python train.py --num_hidden_layers=13 --hidden_size=128 --num_attention_heads=6 --num_key_value_heads=3 --head_dim=32 --intermediate_size=320 --vocab_size=6177 --hidden_act="swiglu" --norm="rmsnorm" --norm_place="pre" --norm_eps=1e-05 --positions="rope" --rope_theta=10000.0 --rope_fraction=1.0 --qk_norm=false --attn_scale=0.177 --bias="none" --tie_word_embeddings=false --parallel_block=true --init="normal" --init_std_qkv=0.0277 --init_std_o=0.00544 --init_std_up=0.0277 --init_std_down=0.00544 --optimizer="adam_variant" --learning_rate=0.00228 --lr_mult_up=1.21 --beta1=0.9 --lr_head=0.00302 --warmup_steps=206 --schedule="wsd" --decay_fraction=0.287 --decay_shape="sqrt" --final_lr_fraction=0.1 --batch_tokens=16384 --max_seq_len=512 --doc_mask=false --train_tokens=219600000 --max_steps=13404 --dataset="wikipedia_en"
Each number is 500 + 25 x the weight over its row's rms, rounded and kept within 0 to 999. Layers, rows and columns count from 0. Numbers have three digits each. The size before them is the row's rms in percent of the matrix's.

# layer 3 attention key, 96x128, rms 0.228, rows 0-21, columns 0-127
065:516569522498472489519490508530469505489502517497467455517491484500476520450506480514485509497519482462504535498472527486495505531481496479494478515486520492443520474521470466490489520485462507522488520494494519512527505516522459510479516484464534534525478510526531529532493523465500484573494471475494467521493524488492508481534532522557503535460518542499487487495510448443528482489479
104:472512497555528495496551461539528511471516502524507466496484527484525531498533486509480529479465494469480537481459476465504489480504474517488543498532473458499480481513468490490502521522539513540534488464467506462522472509490502504474498529522507505516535518538530506500506532487502524518465476499495485503498514493503524465531485466523528462530477503520441478491489464541486498427494
104:477453473479519510502443536449509515488470506508546530489498483517535484522491493460521498469501532537486461534521506509520523468509510479520507471464477542552480508515532521511495457459507497519530510516498541537502515453509523511485482491511469458480499466500499516476501491510490538447554493498467519507479507493554493541463498518489497483508511463515531517520500520491480511544502
099:504503498470470525515447542447494497509469533526519523489514457504502480519458497499537465479561527496512491508545484521510549493496520507540489503479524568520471500499503502508491475483485510470497481516516484531466517508512474508536519480485479481493483474476502502509526502522491474475528501478540524506498493485530437555477526528477515522455526502451517555494499512498506467524512
075:513496504491506454492500508515515504485523492496501523480508501473492514503521514485509526509510488501523537478457470527487505553443505496528509456472497451512504463507502507496498554486480500523522558480507515510522495476518536453457493538497484473470504522520461491499552512484520508499506530515438441549543523489548498514491534482539485476484519493494488465462461501491467541495489
116:513465495477501538523467538460523536494464518502533492482508452506533466522457513484511452491553516504491480524559497529494549491477534483536492504481517540528458504498505506491512460471491502501499490530516527526480466488498501524518494498495472475467482470481509506510521499487500479461542474515560526489506487517507500570460508548451498498478509504471509526501489515508497477511526
086:507462506529459511515504514520489497485502508522494477484478483444507545507523476533498502519482462482530520532443479518493518526520474481522482506496502511493494486527534506476515494483482509547491498501485489538504461477490519469516466481528489510496513496514513475486550487511513537477553503492530457524500510530540505558460534460503548473547538560451500505491502494478483531469515
120:517487475506498557514448556450516490480463524513534510480482488518533483528460502517504461497505491504493466524534514521505501481520518496512499540485508548489467506514522515501513454520483501495485496529513522505489520495484480530509495476511484514492498457500517513513501468500499471425562485502563541473461491524531483535506510529459476511483540507506541527493493509493483468462528
121:465483532493504464496528443535481479521515461474486506517519528492494519479545494516486527516463492494515523502428486476497468515493465499486469474517464457509532514527473471505500530513516465529506531452517481481508507505485488498469513495485546459517506516514508486497479481496476536533456474505472471512530495472507543474510480509534529499562506496521469455527505467533506497511462
088:506502498468491463514554496513503527536551476514481485507523527465487521491532488548473494504492506491536546506458510481462506501492464527498475492508478491461494498481485509530495521499539494514519500476478481516523496472515506494487486533465512510475496556547482506479483468514477522529442449457482427536513486490488542511509553503507488474513469483525491520502490540502492546479495
092:510497491538511531497451542500495485475474507506499496467468504523533488508467489471520502516511506504473473512548473519535493481518530474478530521499501497494485496525502506451546442523468504466490533522503517502482481520484485490535503454511472516496478462472510482530537510496531450474562565536535553461483522505526459476509469507481501525507531518499526491485502479493486485487527
115:497519516508483460494534472554456492525503459499478483502499530481476535471533445494500548501446486490525529472473518484521452553507492523499502470507493473501520495532491492484502486510516495537503494477483490519481495511484526458468519478471518483520523514462514506495493453488501536550475490488469478503526521469486554469530511499525500523527553484492450443506518492497494515503474
076:486486509522503480522546487479520533522507533492519544531527475471468492504544543555490479510518520509496516505469557483467534449468483521493509483488525477503480496459463475561464549476506530511529509502512504451548533501528482516493487534493507516512516538536453526494480537506503502517483449480495466533487495502503505512463508509492472478490463504524514504522517490520505512511521
115:505496491534488537491453527475508508471479518498496488486456509498529496516486528518519486510479541488460479514535481516532511471517511474500502510468528519518456486516527496467556444530463526491480518534508523495490477514478499481520475482526463495507495465516524501536514505489536449425549538507523529463493516531532505490495492494480484511521504528491541500483485511476479463484558
075:492500522521505487514528475495504489535505515455579489537545553479454519501530516534479490494513494534502499497480529463468539460477489522522496497520517494527512499476471451550454514487505504524482510483516477486476578503517497525489484521478506489494529542502441507480491497513480462507463455486505494541497477502529486538485530502495474494484468490488508498522506474497505470525518
139:502503465550488533496461507462499491473459539503530526479480510471514477493487514500494503503491503514461479515534519503516521483520529496507494539510555502499504470548502501455533438547465488497495501500517481474488472517508510475528488484501481487494517472485490525521505483498541429461545507478557555480527523511536512511499501516462484528484536533490527491489488515505457484477530
117:515469473512470539504451520474494491473452521509509502502448463491542499524480499512531491515487525509471462491533505526537502478514511497466493511480519530501487459531493504468530448530467504488464508521512516499473486517475511491516497465508482491479484458462508496542533497474525439448546522510524551455491512526514499486526491506485505518505532520528523504509483535500461494472546
088:528493488504496517501455518512505498463471486543463497483447452512555498484472470477519510505479496491492498501518471528532455535533512483468500513481478505458484494539505543462532499501488500480509480493483517494492450509466512454491510473501497511497469461467534475523523500495524524521544516534495540460495544496470517449541465489522509514522547515513502470486512521496470537476496
066:499505500505477515498476516504515485450466477537460503476459461509534515475480480463517506512513499480510485489512466523524467519521527473489518495522478502459503508512502531432537512489484495487504473500477498513491455519464508457532516464506497509504484471461526475508537502502535502525555556527490524456471539514463519481548465496512505522498569508499489485489527510479493536469481
204:472507513517512443499553463497475504526540506477484540524550522480463526495555508506463542491486471497531559499441488467491494502480502516508499485525491462503522519487457520517499549479524531503528491463503463525542510523515524485500473504491528508509518549517479522456496518512498535525480495484500452532488495488494498523483519495515508481495473503517487470493536485503481542460473
103:466489517520503482476535526524511491505539485480490502521529524515481542551506530517523508495517469489543479466480493480504494482442493526475535483537514465507493528507477512518507517489508515514505536503517532510558510474503494531541525491501513513520530524512516516471482515508468496484540528504542410500506491519492451545533532512485540504444489486507505497514488485523534482461476
113:552482483544488480498513495500509552529509518505508533521497490452513505487517455514502459466438523527485495542491528503478481506479529527462434513466519483466480488445470504521480488531539515522506537478488502488481528488516498539455477533493511513506522524462492501498502502517499485490483479510531476509486488465533467455497529471497477476533479516525512530455491507507496546492518